Weights of a small transformer language model.
Size: 4 heads of 64 (2 for keys and values), MLP 512 SwiGLU, vocabulary 1291, 8.07M parameters.
Architecture: no biases in attention or MLP, untied embeddings, normalized queries and keys, capped logits.
Training: a variant of Muon for these matrices, 248M tokens, 15162 steps.
Each number is 128 + 24 x the weight over its row's rms, rounded and kept within 0 to 255. Layers, rows and columns count from 0. Numbers have three digits each. The size before them is the row's rms in percent of the matrix's.

# layer 3 attention query, 256x256, rms 0.13, rows 0-36,64-99, columns 0-127
099:115123127095096093138130141112160121161131124122169133122123098158138144145093133088124099157138114160078106127143144102105076149118129120132161122086136111161132101099101167152112099150105173092107128110160114156133108123100143145150101141117142114115125091137125119166144140156101182125124162135143102132161146111137106133104124172141124129143160146124151151181099147165070169131167
101:090142134129050142127170166135112103126143117152126100148126139104157101114139179135073145113176102112157121150097136105095151122163136143123132153114169121111102141126129180139135150108156118143121112089137121106098123126125114140106089101101131088123113137075142150159081111150105101127110110129073125130134139081101154152109103144148144127125133103117172111104101090112123127109145
075:093116143041070117108128147138161123122140155188146123173146149109096106143151116127122127142124103132081075141078132136135094126094138132114107102147158163139161121127125094114140124133090150128119121126140090115129138077118170100136127140116152133114156113123099115172114136118076111124128113148140097166145123122126158131106147138083138145135163165171161141144117114163103097117128
085:146135122130141113177132172155142187146145126140163118108127143102136162107139107148136090139111170120144151125161109128146090128103086103112141142140142147162131135141126112159084146151136126139128155097144115115126137146089173112079113108141103100143157112140120196132163132047135147119130151095157113085136136133110111101134131154129134115127150142147118166109102117103127132168167
097:162129130094078133139162116137128071128117161152152140184090108120155108127140091107125102127066161142111137160155175117105108077130145114133123159098136117126139138150118148179135134138161173189145140103099116156141120120127117151136117117125140141100138130144151117114110161135105129140086127151135092103100138138128179141125107150109104168139114143114195160152116141099145120136149
097:099113101127218095122104097116143093154119130091109113117158106102095114116107120150146102090106118150103118104126097133113149122135140140136122133147099086117130135127134128101121139172114109125167142134116101114117143093094113138118125119143116126139120117121138064088088145149102196143135166120126109182150128135138099181134133119116121140126093165088164155132132110133132129109103
075:107166144156166101122110134163105086139123162128109146114126140106149165106157122124082080134151122163158127122095144121145121173183087118117115160141065122122110108126145108149140095126176105112162144126079133147165161135148134157139134093141116124090133116099120135101111118096133102148146163128104124159118145127186148130120131101093142106119123131149141141134156118098153150136127
094:112119164141079131127141154166125118113112125119112075087073113096126134130171149141088137124131135134146144161101130131104098077105148111103103138115174122083106157148129144146160133103169141122136148138125148159098091127154116131145095113122136111121129151135145131121112112123127051118118135088136108091100110106113170099126128124127123089086176147149102087104121148121144101117133
103:141127110121167133162104123122092139108157138161139164140085148120162152133156138142119114121136161101171116113164146128138133144139137141095103123171104100132121131114122144104100150129125093136107165124137114074118125130145150127123102133180086183126155121158088071121104128108083147131120134126127144121129144118084111160135125097067131125156102160114110148120111122108143083091121
096:168106138148091114116155176123111124124134146114147174122094108123102141136146166117167129161123134115079103136118126140170105105137145133108105132139125128134121120123123108130176090108098105138127128166136133092137103174135075111078144168123133138102121102154144139144142109120136136142140141109129103088114139155133092122134159147112119146138099115113145131147148157120121135131147
097:106131134176185101139152143122104128104127112133145134119142126113138132116097124194125159141164135107150133114148111158151095165084104172123164082120094147134128128168166157124114153102098156135102155155187124134112140127117118126159158116134104142088155121151140160135152111099100117140118186123149166116103123133147084143146109126136144114142139157145099136099099128103108152119154
084:082102138093151137116110103167119110095142116140116114145135123110113171093146113165097133145144155160105142172137137126162113092096096183128140119125120087126088182147152104117120113114171094137096137105115135127111131110111065127128145112114135109125186143120136135113118176101141141113171124121117121137130103155119115139075136116163098147134120123135102097154132124112172133109136
104:086102117094113141058157133118107090099171105140164133155137120181080132141149185152107157152118114131112126076125107130133108146124103131124125134158161190170104163117131182149162141126125163158111114101109116082139131096148156129127124143094145105089151131113153119124112116150108154130139120083119124103135113128094087129138093153141121128158133138122154126122130131120131154101144
087:129090114142112132136136117127141122106135108115157066096155127155100131129152135104110158131151114127106111104097110150135140122121182149061119075124164137119132093127128153143151109094136157100147122131150089122132122145115096126088160167148128111117131090177122113141130129139118103122149157108102109136131145141121137138106136107139089115129143191139141096123097142145138153100134
093:156113117134120140117122154148119118094093125113149123136161136118153106107099125142128105134151143137183145076103149121202115153142099156109116114070076080157087156115131132127112095131150121082145145113135112135124132157117113109149117120128090118154102129091142100112137077149116170140138142096117158159087166171173148088123111123139151105123091124140109099118110113131149120164141
070:151132085087157109103118118089114122152100134118087161110130130167134099165166130108109140126127145140176136118126125125110151097185138145170151094149160118125117176136134100122141143171122140090131128145139141111091121144105099182090091099169151080130118158155104129131093112130158167128164150170107154111151127153147121104140113117146098125104105104166099091131142104123170092107161
092:145148119135127152115146120156142128117150083152139167112134143138088139141095168130143105109154124098127133147122103137129077135143124107167127133107161143119125140117123132134150132150116146138125085128123146093121162098133101165109145096098130088169136194140144122093116132098130151137154129138160138164157130118142152075124128105130087143079167123148150107123130161153142165153173
090:108163132088157118138134124089153122116109127131110158142120122085145128089128121120122123098136140158099169126120160121113120118117122107103129123130099112076129119122133106146134139139105119124135118122075179104152110131165158132106157169138139074135137124115130111162084128146147096176128118135140175148139117110114093100139121126146103063069137151113135127148162141078109109125124
086:127095120133182141146098105149132167126113096147142149090162126143115122122134164115114113077137124139125113125118104098074133066106123100126114146135116108158093138131132129131138139129119099125089139141139126087166129126101186162117135126077139097111135121143123163140120117104124138077104149104137166076139164101136127110101115137141073149122149114101175126130122107137116093129102
086:104137112175133157109124135143092158106132162098083128161148171143119089142149117148161085113148132121147148142132121127123133108147128150091124082150130165121109159139142120098127097137145128099110097112158143123114148126140141139103136111149102087148179116118108171118130124092103135109136067176108161131131129095119067119111150097098104110107182141108149136076123099144101134163163
103:149145147130131096091130119105124112161120090093132125133095160114129124129117160172161148154156132093113097109144125109136188111151128154100134095152166149133129068109076118138123141132128123123141103114095093117103155119145118081095152147123101144150170125102149141114124114083139125116129125117122149155156093167141153135133179132128104108148103084144134114185086110155148112120125
083:117106122059126153088134112122169193123114106117157140120154135141118092145164148098123109133143134122121141107102138145157121170100139127096097091126153124105111108122143126114132180155119160106109138068117100104128091136103149129125111100137085158147132132106113137142111145143102174149182132120170149145136118126150174141144150078125094108163131140129169146170125127116126117108165
099:115153068090151110135134125126115146147086090111150080123091121131165127098097118123132136171198158167114123103105151119122158126140101132152139072140122128173125133150152077135103170097098103145126119112151108151156103105136073107167137097100075123109132153114120137127142117111161078109138102124108157140095144130179123128170160119171140075127156147110121124146117142121134133122137
087:142120131117155144095132096126098181130106159157140108137135064123103145118104133119160135129104150120105151150095103153193103104096156130130125172206126124131102100137099136130188159128112144121095134132150133179143138120124100151138141105143138122143103169142090100142138139142110128121136124135164149123108130120103131141153137133131144100085098140145182146120107152130141139102126
097:071118117126138117121145121124093114092124135127156127103137145109107134112129098113124140092102121178145125172081081113151092115101135137108165124116107113156134156135135147140139124094115123152102099135099125097124143091136101097100155202139158113177130150140162122184119111114124136143126122125130120099089134103086121142151151151104078085151134130172125155144142113149180164167098
090:128084109124087141144106149145128114095122102137144112101078122135168157135132154135096122140151123177123159153113132053101083104156137087172115130115160109139128131094132123135104131113065122113132126148108164114133110139135137134143075117101123109125127144143163135127140150074094148157117146141122105139146155081107145125105119100150124143110128136121122150104126126154138126173146
074:157166101131099153092148141148153121094133122139149163162179118122132147174118080098159140140159161093095100090119132129154137129131168171114083138169133136173133143093110143166134091153084109152159139131153131109142094136112170152163169107102101151112167115124107154151131118171099083091125083126126133145149116155144098070111170129152108159097151169084150090160100154107131134128125
083:123150113110144126104132123119124102097093126136106130146130142141098093128120104076092152115147114119126066101167179148127118134155135114120178126157169139147112166159157143141147149118119122115125111100103125085125130148109113175146151038128090148131115167128151145132068128142170113111126099118116137086135116136143128152091105102097116128119082107175143082114121134144161114150149
104:107135159167152103115113166136122113099127113109127186146168155121123141124135093112114135144136118104134149142069124106148180135134176161117101154141094146147095091112124118123116133111136096116127148116156137059133131120135143099084134109131081163105119158150103128129161127128106153157120134133156106140131156132102121068161163174157145137103128110122126109167111090127154118087088
096:126130128136101136118120137146131145120117146157082107144130130107135160136151123159140140111182156104135084132103127089155155127080147174098134101143169167112162156114097104140108124116150104114131125093114165114125110133150103113158146169118133089117146086109114143100148122155129152125133118126141116139160124104113101111121146099085132086177129116109122154137160140142128139125080
095:124083156093115129131147123158154078089150108122135148151142125098120149138098135099062139158153138114124115141076135148128118132151113112153103119118136103171148128116124138120116123131107140128132111169131110120115112138135122106133130064136109153139162145149144146118125131132105142130106116143090164148114137142111179134130135117153109161117090160141109129080118123172106146135121
102:133147140107141118105135090130110117143086114133048113093152145117128166167123100132132109063181123143157110130146091135092122117153141156077143104130098113170133140122134116162172115117122100114159105123138144155130141089152154074098107122146166112142129169115146125123140110125149135124105139113111140098182145134141153140155145125115148132114079091098166098090193139163117132134128
095:110149160166118121168121087102133112139164092142122132135079121152114151090085154123125138105126134130131108148123170118102090105086135144185106145103146078124163145099137124088135141108133096114146108111121148118089141064154106133120132131111141124134075130114082151113120119112122133158166112090144126169168115129116110142165121094117134099154123168105127142122139137125159113144142
104:136127095159082116153074119118107148099101135144151128121090141122068142130132170121138166145164122122134122142090109131133091170144135181113134127119132142112123177128129089089142136080106127138178118129102136096122112129107144110153096122096110146111102106106140117128114117132157103109096093137133149135079126161111113150151126169143110147143102168155085127148143166165086117084150
092:117185132156139086123169135125132144093097136091133143117136123086146138096148140133158116098120143132125107118176148147126147123134162127122090150141187140149133109151105109115115125119157119114100174124094172104145139113103141173127117107111111141135144120130124126110174123100080111094117126134155169133147101121116098118141159144162143104115144117142105101125115111148146105137106
109:137177162125191153145116117149117144175112110155132077100121154171150130178116124124117107123134113137101168129139132107126137124117144116182122125136118095151156112087106172130121152092113088110127126162129153122097121099076140109172123137120168080157135127175130147163115105145135129121171117136120108138109105110141150157148131108153133126111078105103133125134148120086133147130131
081:134144115111121127156154151103129158165087115137126158112135136130135180120136112088099084134127130067126095105129149127116127143162153106117130158137129151158122131123127142139194121112124119155111146145121111150114115146085164121124118108093135143087136122088110137110101186114073149108096140157139131123133104095126144128140123106118170141160164118123129104105144127105115100155147
034:104146139102124160169138163152127079119135143132157102121141125116093117079142143086151089134181102119130175125101166165121112105149063172205119118093138123101128138133099159134186166101142156131163132113147086134130148128134114119109139090146127104128105112166132094124119132128136131117106112137117107098142144098151149091165133171119103140126162097165114144088117142103105138126094
079:116155152121102146112088119145126102121121133161144106104104112136139130098145134131136144127163162123152153150155201148160110136126137119133133171108124151117123113138090157122124166131127111102146144129138108112174117152164115153134132067068108154097109104101103131136113145111093132147072088110087083158137123100139121134125122151115131190129117138087143118086122129157112114141134
053:121140147101108180138141143113115086171133151129152121126155117119119111092158090115146061128131123153156157114129149167162117111159090129163129089114121147084128124116107099134160140100066104117151119143166095136122141124137108099105144104143117133146154157140143097132152122171129092113120090101095144101160151113090110097174130112171099161095152134173084170091125128121126107127112
087:183118138127127131175098135140156146144142141160119078079144134102158150155143128179139170103125178129163157081121149150144157147089118116109114152108134139172125087164112130125143110141103065145144128138149113118111133132105122106134111151127117099122135140126137120153111141120134124170132124083124089141119157128132120134170124139075134147121145157101121184157115100138103082114139
078:123113112127134138106118132174108104137107140106092096109118098086099134112127129109127140135104123137125133134135143190122131106092098133117136109113162151131086117168129076100129149127118135117138120149132111111153146110135136132094132127173123096125138098106159092148138139105125103183097088117127119148136127117123117123145102165126088141103105163165129139120153167114141139139110
081:143076134116138146134109095143121165147131140153093124136125160140174174113126116127145107141093142139152120069100120126131125112111143110129116133111177114155124132143155133128131093151121098171110131109116149136078116128121134109120142162119130133119074163144187085138121088123142101144144131101125135112083112130121105143084120125125148115134143171103133133184124098136119142140164
060:120137125117139165114106115116105174126148124139102118138116136154113139172087147132126146150111104097078137130134161102139160113141134128120120133124130145147129142152123201142150134148139128102056123120116170125087109170117138145142140169124127150102126132113114156127147117140136094164148134131133084123122121133130128168113168148153149146134121181114120157165108128139130103141147
085:129150132149109144141147137113128127101130140085166151131101134139123080191127191100098112155121124131129144098174136119116135143125141137115142113123136117114139128137073104112185130103144165096155142128116165118130109122091144124129124126150146132132154114138071149119132180148151123142145131181124149133116103103100132117132166114151169139099143125127093137116135135129155139120143
095:144176157138145129148129141088138135104098160129141134133151117130139111154120114127098139136082079149157159145137154120145156102141130136133161109140103085154141102120086098161098103136118098148124114161157127111127105051086146152133120098138134159127112115105126109138102148127124135156157129159111144143115132137129143108094156087140104129098079118137150134120146177119121108110168
087:110088118138139132106158129139105096161133118145126122150139151100094101092125126099145128104131129105111101122162094123145119110084127096130142139158118124160148130150135137164119137176140088150186106146105101094105124157148111110097139129091119103136117117166153151151137146125091088112061123102113129143129190177112136161176102128128083126132118129129090174081149126153134129126112
094:132124098106191147172121084154121138162151111089116147121156140122143165097138079161149131138129154108106131156151125115112130137161153128139080117133157142101140147140128124112120146147095131143179126153084094123131188132138127116155131135108115116118144138145161068136075117070109113163132151101150102126128118152093089122089124123145133114136146110102123104145105127097145141113128
085:114109133132122158116080107119159146121122175124117146133120132080143153170161143103126138159107155123131101158133141155130127101134139172130087115134139129125118137143163136107097147133120081078102136113155160164108110160152097108153138140091144118099089126119133131107116165120159123182171076124161096142129135146127122167124133113127131135139114150126159143118129118087141121130135
110:139144145150105174100092174123105158181121133141144128127104105089138136132110117077164100124146117106094157145121134107144154157125122129139113101089130138133157141124118122127133137124088109104137102157105124116146108111142138129166102095118115170089178140106130149167143107103154096138129160139132139132137076086122113105136095132169163144144109144129142138159140098157122162145122
089:111134137134156123147148157162156115146129094092178156118143112130183104060086103110169112111158128110152127114138136107120139107152155098116105137140130086174138134150129097124143138128098094162169105122162096108095109179130113084144121144126118146131126082105126148121146137139107103095106130118115126153108168112112126134136157088109083151130137135147119127110132095151109117199140
084:134108133116155099166136133157104137161164131128127117082178142133135144101151136133143154157152132095124109127122078130116127105145156180125133115143142162120182106121131158117151128150102150108153132125108124157178149113155139121121122085109142107122152141182162147144140143112091148108130112107148103099142125125104134126139107157119095111146144113104091105140112122129089161115143
079:111120137104100125128083108107091184090175142134084121138113121145174130187148128148138132115107147151143103122147133151109122075121141142145109137139124126107108108145131155121093167191163103069065126118093139145143100126108184152130105173120116142086090114093127151123113134084127139131123134119144097133127118140180095109108125143121136105139130097108137117108145167111145149170139
103:094183132139127129109132138139158167073121082147151092107114132112159130131089110153123104127129116111089131140111129121065124115101097101118131145139137137113151081158138120089193079125093112111134109100096092135096125093106178123081098136110112114096134128154149127130075144089164134107147135104140093142141097133091106123119107122115148119098129087116112141101100120146123117128194
100:124151145126122152167159119114103092102089161110122152134127152150116113105117164125138131128100126142154112099154123118133113095126151115135149086155151124088115177156128207156092078110133148154156157116153080116128136161101134125131166101097095109144108124120132167186152108133103127123128138130131123118182154151189165100098113128123137142117121113138183116092123117146137142115117
084:162164142105122158143127097139102107066132132163106175129116160157088162126104122166137145140127152169123140176173104145149118143150103115121129126135126164083093151137133161146066138123132120099172109143114133128130112105135160174174139173150100129117103084093145130118085117126208128125172176093165141134136129109177129158104111110129147106107129099098147132117118129151157130105105
087:130094080112145110097098117115156149125144098112122136105166138095094160127118127123130137150106144092117202181121132134106128122119113126142124144141143113087107089132156104078130131149147141151068132122111108131157153144140149112093100115146141086124127167133093135119085142138135134183148139066146122146121117124111109123111146142117134122155143150146179133105115140106139144109092
102:113126120150084112099137144118123126145129093135106099148119107104110162147159108120088142109136118073153154123124112106096138138104123140173132136132163185153153170125169156101158178121138152129071148108098134107129137146152145182114117124117118143126180112121149161176097066101120108124133153173126106112159137124148142147132141147099113141131130110078151175124122121161115166085152
091:160188100135120146155147154158139146094116117171119182113107153174128161104138131117128114123139095184126110152128101149155097127113149134107149125159123122116132149072105130112120115188114149122153114128146105085144131114138148089158130135179145143155084154130110137129131075153108100123133069145104143132142121107162149108083146088129117143160156129054142121147127101084140178184150
090:122083134143164079144127106147154130111136074128099131130119128117157181092147127121121153117167115143148107121124112157177105155130153159125153094145135135097132095139148119125133124148129082116112165166143117133106145156128142131114106106134113128119149130102155143163149083090140115146109107156114119147132126142146118097131141129097112143191130192101128124142114150118107139166174
089:123206142181127076145138136125073115104114133169064131088107115163135157140102173105107104110110121098073111160117137114136124141120126181147141120078106155135131119171130136143108193134140100134123136134103183124152097132132139143131122139185155135118095129120117152124138131126114113145104116135123098131084070108093166156137122118166153119089114120104138105153156115140127135109096
095:163165161101085162126149108078114136129145093129116079137135132119136153126149157148130080085159140150162112150149113119081129118113171090145146151138116123117126146134104137149111140145132163136126142103139135151093140116133157129139100131150182125191160094112109162114084090103131129137108127141106107144134161097114094153140108131127135071124118135129130124178107063094112183126123
080:164098161127122143143136118126167152154131146098151162144120104081146118107145105122172152153112124177127169146126151119127121129157133140126071123147126134149145157103108134124109095110139126092103097129155174126108112109074163129141092146118142135142184114134140132142110132112142152159154099152167093143151157094118113149136140127145132132145144151118130126168129137132150110127209
075:140058105133124155114097137112186113093125150134180121130162152149126097139142132067135116136156135150115115093114113171150137128119122127143155080140129129072127091128129135121142068081092150109157138151153107126126111144099120156169158067114090163119108100129149085112151165127126156134131062104123164074128117140110153110120094158098120187117165168105142155102132196158134109088122
087:120137113151151126106124116087117124110128129123092057121135143123119122122147136150125137105145134146133112147151093129160148150126113133110134116095132086116151116145131144137119164095119164140141127170139120114127167115156116149102120109191109135151127128163141110132133096108115124156119118127136125126115097123174127107153113103125096111092100153131118118143127152098118105139095
089:128125088108095136111127097099121099120132144155132126167105103116130163118143125117135153137150165109140126105153123147129104139113109099097123145174135131087125153147155069145142110133121119151154138124110181171138123152130120064133148094129151134098149098124123132096094135134153104135161131169092099148110133137098118129109092110158120138137112174129127122149083100150115142181173
112:131076144164079093091117148140122158152169123138148136162090100125110125115143153131147172111147140150171107140139080154132100122121169137107084077126095108108111099099078102137116111139112118118169088112125128161123148124116181145145122114102121160144125146124108125141123135134152139156181084139135090165144158124127145101119141137129143117139121129118112139139078132118121124107169
080:108137145115149111156150119139142116073107164083123121092103126153111081108118120088170098159136142155121129135124141153141137077130053105100142127143125106099093118153122117127108124123130154063138102120125107125134128137109105144130103138066063125131130130125178131076127121099089177125104097139132141114162110121149145148125113123130117129111192153090127141087120182131132156114112
092:121113141073132113147100155095115087129083111150112089127126137126148113107133093134150139123135121117111069093156117131167162135119097079108109097173172105104091151150117112153149155120094103144161135113131078116148105120142098087122139143117094088108118144139131128139182110140140134123139123112129118152111133133100138124181167134130071173143107122150066110116115136105109138135170
095:098121164149210103121134079153123120129172137098171155129128148181119127094110101110110156166092096217133137171134106133147115124111114147099146132169132168143128111162173143109133131096135142116142098118154179106087146128139116112114171099102088129127154149164135156153159137100109153113088139125150136132135115121126171082160139144135091109126152117137160143126140156156097115094114
098:157105110098094155134117123138155144195123067176136102158056152139124117129110141100153122118118140147126087130132159111116137104114130137114083145131128108102118107117119130079143181114127124096125121109122133099131125118142122128132119148127100153094061142151174101134135130122151180130123123119128171147121147106150115137094156148154102146132151111150056101122079141122138156128125
112:181113111104144112133147138170130138115107120101132130107119175123114160139111109123109074119066160085119180122125125114086116104124104118182103161181146152110143103114150125148122174159180136108125157106108123137085143102124104128150153138174150126136106115137125133142079128091149139123167138100095211127144120078146087140148140154128114110077089121123150141081140140132114103124132
100:109079091091060110147123126038088118091113140080106136138126136110109121124131143158145110117088137125132113117133134137103076131131124137119145139128145133133082136147138143161107148083158144149133112128119056160168149133098165130161139121085140122117125070086155148154148141158136137094135129167124124127148151158100148124086118123114114169110120180135150152139122128139115118118120
# layer 3 attention key, 128x256, rms 0.122, rows 0-35, columns 0-127
111:121170130117000130119148135150179137152129136123141161119115130163148100131126143141157178146098154071113141186062122164122125135101147083128126156099139137152161126099063122165119187119080138133155126114120102100135106084120155157125091127160132131086146118104139110125143154097092132164152145131129102128122136112139124151111116124116122121153137131116140143106136133165115135140137
124:145161131102044122143135123151208131142163089103124149128154126159155147126124120100142145146091151089127124165076128148141104137089179109126129104104145125164133099107093124163108127133046169119161105123137131143119110094142144113133110169124135134108133098141128082140122114086081144149117156143171101128115120155133131130108139121118121102131144119120111140130114141157075162158136
091:121140128150105146091157114100133110132152157130138152125117114081119110129135140098134146149121135092146138139100120104069101106128155174103077111092133142140111143110103157104109131100099172163126067068113090149150103128149132138157120157114140124095147124133130088137134144137123142116117155132123113114138114113114116152131110153131141129145140149109147129127070120096126181160122
101:125147120093047161135119123152109110146136149155146161093129156120121113111137131124164150149114115076093147178113145158113123160082145084130127112124143127143183133140118120156131139120106139114166101129081087099181093103114158153106112124152170152140075123093129096132156145115095116167119143152121109098130129134126146138128145151128137140135171120139145171116108117120115158147150
094:122131099105048088094138161147128148125162109131142140097086131149076144130153109130157113148129125109127131156090138107147108128143121145096119144137132134129110114129079092118086136131112169126132129107137099155114120102115146164102146148094165148140134105132106171165121097132149129151109133106122118124097125105091116143090126172107142128149134152127126124138158145144081156125134
107:139116158121130126101134111132143112130131146131169132133119101129163091110139087128134101087129119104122149158151088126145141168134108124123121129078154150161122123170094138172103187091073138147139130123129097138114112149112138160167101079137092136156153091107107141112108134112124156166088111171130137159157110145127132192124099155120188148146130117124117146157159156115120146106173
090:092102134126207138145103117123105106122099086145112124124157112126127143151108122151151129083176084166110085118148123126138142115130104122136156126150095155133175173145170094138125127129139134114123186136143148185129115127080076110136135120137143068136110124115107140133131155138157129129148080143128144143120138123146143111113123142148132152112155082080115101125153120105135116123101
099:151167151119198133131095114149092138139104116128133118082139161127114110094119143118117149139138125177110137137147175114108118155143104165182153111159105099171136133130161103131149054122126097145119104156114123080120139148162119178128143146146080158145155111141107149120122120150123120082144083135129094125136184116126126110082156145113112128113127117161121111175128104089157136139135
103:153093130093151122170150133164166159139130134103107113126094102133131115098139136102105081133166107121115113164135132105116128172092132136146168092105118104121128129105155055118120147159121197098151116127108139102151154093135141103140130103121105098151128136144105181141128119132132168141101147120114162148171127058122149118143106088126168097116153085139142127131148106132150093155147
093:147100099101079119158150109135154136139126098105094173133115122166119170121136117137130122119114130120115133197129160143091157150095155161080087110117117111147152146109108128087107131145134174123157154115145152157137091124116159121115112193122145175120129063105119128075152121088094138124159133059167109140144113118124153175148097131106160156130139136135134163122149134099130139110144
092:129130074105097100118097164163178146110122087134111110127107088151106093108140150138145114066104131106124150102120122156147121113143130105153135148108120087109153151113084090139115161143152130138135104113138124100130071091126138131123103122164122109110092133149080113099165112108124130160127140173110119142171152121121136095141128159132112099133136140105141140112132146183147095159073
097:148124145158211134144138102105112139118120093098127131082161140141115135063101103110124137117128168117154140130136138123136115134113090159126139137105117110148158104139144089109122098119147131120108146107130169168144154163116145080175145125116167119126105166136123130111109113113145100142079131117083114116133111122149111080140122145132157090148164156094094140134100119141137123144164
094:134106146132106099159099135108112165144172156109098105131107092094126143089129111152152150145120125129131140107131062137158096116089159085116082081138097119133113140102141122109151084095123164105120139100103116139097156106160137096138143160123148122097117161137107129110149116133174137172138150162165099104145121174073137095113170085130131098140134097161163127123117123120099111147166
103:113126136112063151097143140155156075143196114133113131142119137109139153164124105098134150152113159094145108121126169126132140157078132124107137119094120113159125140120153162108137147125074143129138166100133107152114092123158107128115099120139133168088156127101168099139114113149141155163106166118151103103112118119095105142148101090152147156161147145126122122152130144181083161139124
104:130160138141132125128105144149065159175132125121106116164112131146105127132120149140165107154140146106138134159121087174151114141116166129161125161167105100174103114113137158167164131083152140156114140147092118143108140127198147107140176120150096120149106151161142149119117126142140097148142101140120125100121107125153122132103112104136137153151157128158076077093109120174098138052140
101:137113157147170103132115150103111113125131107110145125118160115121131124089113107132104117105106151160137128111152129092091106166168071108118157124127157092106118118146131106130133074144176106147101139150140146145137140109122138087118144120152166105141123135155095120106151097114154112107163085129144109118108116102139134084146090114167121100110086145141090091136131115132142106128109
102:149102129124124162109115171129125134111066088154079092138134102117126134163107079112088103086137113133136117157104166134153146137105110119120134091099085110125158162109134147138097187134159157187138127115143123130111130145104140106114153123176151135131125153142131098160124077141124160121142095117110147106100158131144111123124136105122105085147097145154114129155119148105147114105124
098:143088135134154104097129156143141149123127096140092119122151153135127132129108131169122126119108087138157146176122115119116123120160155131084109104164132156120134151151150149119094132112107140120124135125132158158147145108111099107120102142163119115152154146171143163116115131129105148141139144106130093102155135082138127114116148171136120087121125067118085141168117089098129135123172
103:134075165142203159134131105102077148128115169130132107134078138103179127122143103123119123115145130132135132096144171155144096136174090132165148123124113134106114169152130092084149125117165108150146124122118148142085160135125138144179143138118138147132132150112149131100109136169155106129129117133126169083146153084111139109129101132168173127115122148115129127147135108115109134102168
094:174149107140151154139103102170137144124080113137140170103109140091167103098128125104126118136097138143062123111161139117066132124121141127112165132104095102124138160143129131127141106089121116173187145115158124133125186111107088161123139064099149139123143165119155119106121139172106130109168137117133133131141115129127098172132138091148113139132131081123122139110149107106123130112151
095:129122149129120151132100114107159152103134117103200162149161119129121111125122163099184125149095139169067092146156168102135130154135120131146159118124099098133109088150124146137113083103114171153124125132098121111086133144116123142127100116162138161136143118134146130111097124167100159093092096124110126103156093099110108150105143130124147097121151059125097133136125142137126127130133
096:146151164165044147121141134122162112142131114149129113116092130137119111115117125106139139174063130123090120157060163101067145176113116080116106119141113169149123151090118154157148146120134112184116133127100094144139103123099115150134125165121115111149167106118157144154149132107109101094106113104108111154124148107112132170141190149089101103153095125101140134120150131155141149091161
113:170142130165162114092078112097095125099146128096104125118111103140106118141081100150108119122130141140097120115155120117128109142135147138124121156140142097096096114157182114129132114146188138137096128132116085123116125143138147162116176144154118127188086207118079133115121123105136094082130141136125164094178158141114143152135130138168155103141102126120087135152138128166156151150101
092:149127098087108091159134090102130145105089119123105141143103148130167124103113109165116115104134108129142134131106100104157093151105129097106165143126179112150142146104142094144114120148121125144097137131146131141113137105098138110133104120123130142153117139102104143133134142095125107126112139172153111125130154131098138162160113099117126120162134153139107149134100119113141147149148
098:148150143172066120138169134109122164115130114161074138153147148147124128130141122112175104139132111116079159173123105128149131154154115140124110153124170128148141129109120121171119136122096171120127083133156120159092131128109132139096150159138093107139147098131133143115112128155104111142093147148170085108122129101141143151127160145136157132149161151111101153117137123172099124136136
100:127098120141092117152136153153117123125137129141106141130148122128108138111158127136136099169104143137135109104097153093136114144101121131179130143120136143079149125106154120145139091169133147179115149103146154133111110122126115090139152133131167122133156091148070187115111144159108145102109118082111122133141064082125152124101180094119151083111136112130102101123136146126149117118116
087:131079107148103164127110080097094182103137105091126128137078116096128155102154113060097138109119104136124151089132103168136133136134169132097127108104124156125129132146101126094104158142162109102146114121118125127119148122099122135124109121146133133106094137168126121159149096141126077124150157106157144146127145103122106135111077108107126149146101139106138113090099145156134141131107
113:119073144119200069094096130150095131146119163131125093111135112096109137129129112135111087139183107174148110062157110119120115107183104123136132158169121133115132123132114084097152149148179132136096139149091124136120131139115156124147156109138149107180100148143126195151142120142170119142141100122132137129155147091139141092095112130159115138135132143082090107113172139156163120133140
101:078128144068155148165074188142122159099166133121151133112129151140151161149134133129100126175132112097082107122114156144123118123148162123133166102108133123145142144089152155101054177132083130122101102113141143135164101166133118085159156125095134128141074113177135104114148102127135142103146142128119118145103102143103095136106114130092131142143146121138105155140111119125123155120114
099:156135102101092142156154105135158157150123144147095144162137120123163169123135105148157143123118136125094121140094139100078151119114144106140126139094115123150095130114174143132114132113129114175121118093099117111144129178160130136090089118133143111057148111114131111150143116120074124115113124179167135116121125175141157123138132140124154135126104126116145150123105114147096178192138
105:130164113125087140123145105149105139163155134102157128176142108150168118141130150145145150177109109150088131126090113122132102124115154137139133124109135112166172151147104147093122114124096086175120130132146101151111146103131107132177137130143112135177145136097146110133184125171094132112137118119132127143151199151140151123128162126129133126107154126125102106104105153132114153155135
103:160123092112191084129104106140123168095127134130116132146148115106074120138099080099130100077125106164143102128145145114143121121146122113096174155158119049117123088118117153093099131084188129129079104124123123159163164145138135160105090127119125098119099090139117115122116120137156112108156116120124146118157106105143128089097170134167115150090138091173176150123120149152150149125139
090:102108179141110109136130103174113118118133124129100095131137139171140139128166143082147152104157148142151151142088129110143154147101185132138148114112125183109135142146180131124170147114154127154135137097094127128135120119143107168162123158149140095140098104119120133148163118135115169142095123112094105163093147179150140154133145132125122129162139123188164133116112120169105098144143
098:112120108151109128119169129133083117117128184121101143126115077141177126172124139175139104094132171142137125152142113094155158143112136115103085134099120100123152103119135142125130159147072122111084144152164073135129129136116140100127098164122151192133184131135142126056122124087125136091111180104117122135147104122168179109108160128120156089141137154070130146145091162123139108133142
100:178110130163140126174132119090106159116096151160101106091113141131118122148107121104090090119109125132151164089138146120097165145122110093145119143139134128086103171129134142127160108165122156099134139137128135147102104093155136137068146108133212139173120099124159139136141132123110144138119136119126191172142148093133114169091131119125118132050085135093133082153131093140146169092147
095:121145100152103149123108146096110109120130131128128136115137129123100109189108097119120131106111141126128140085111089135106128105139170124146132110163139113130086170131092102142136108079165146080137130122114131098115130160112142204153129133098113106111121174123119124133086131130165113107130147098117118134104146145108128097124119093141090151109126117120119126134123075134091115154129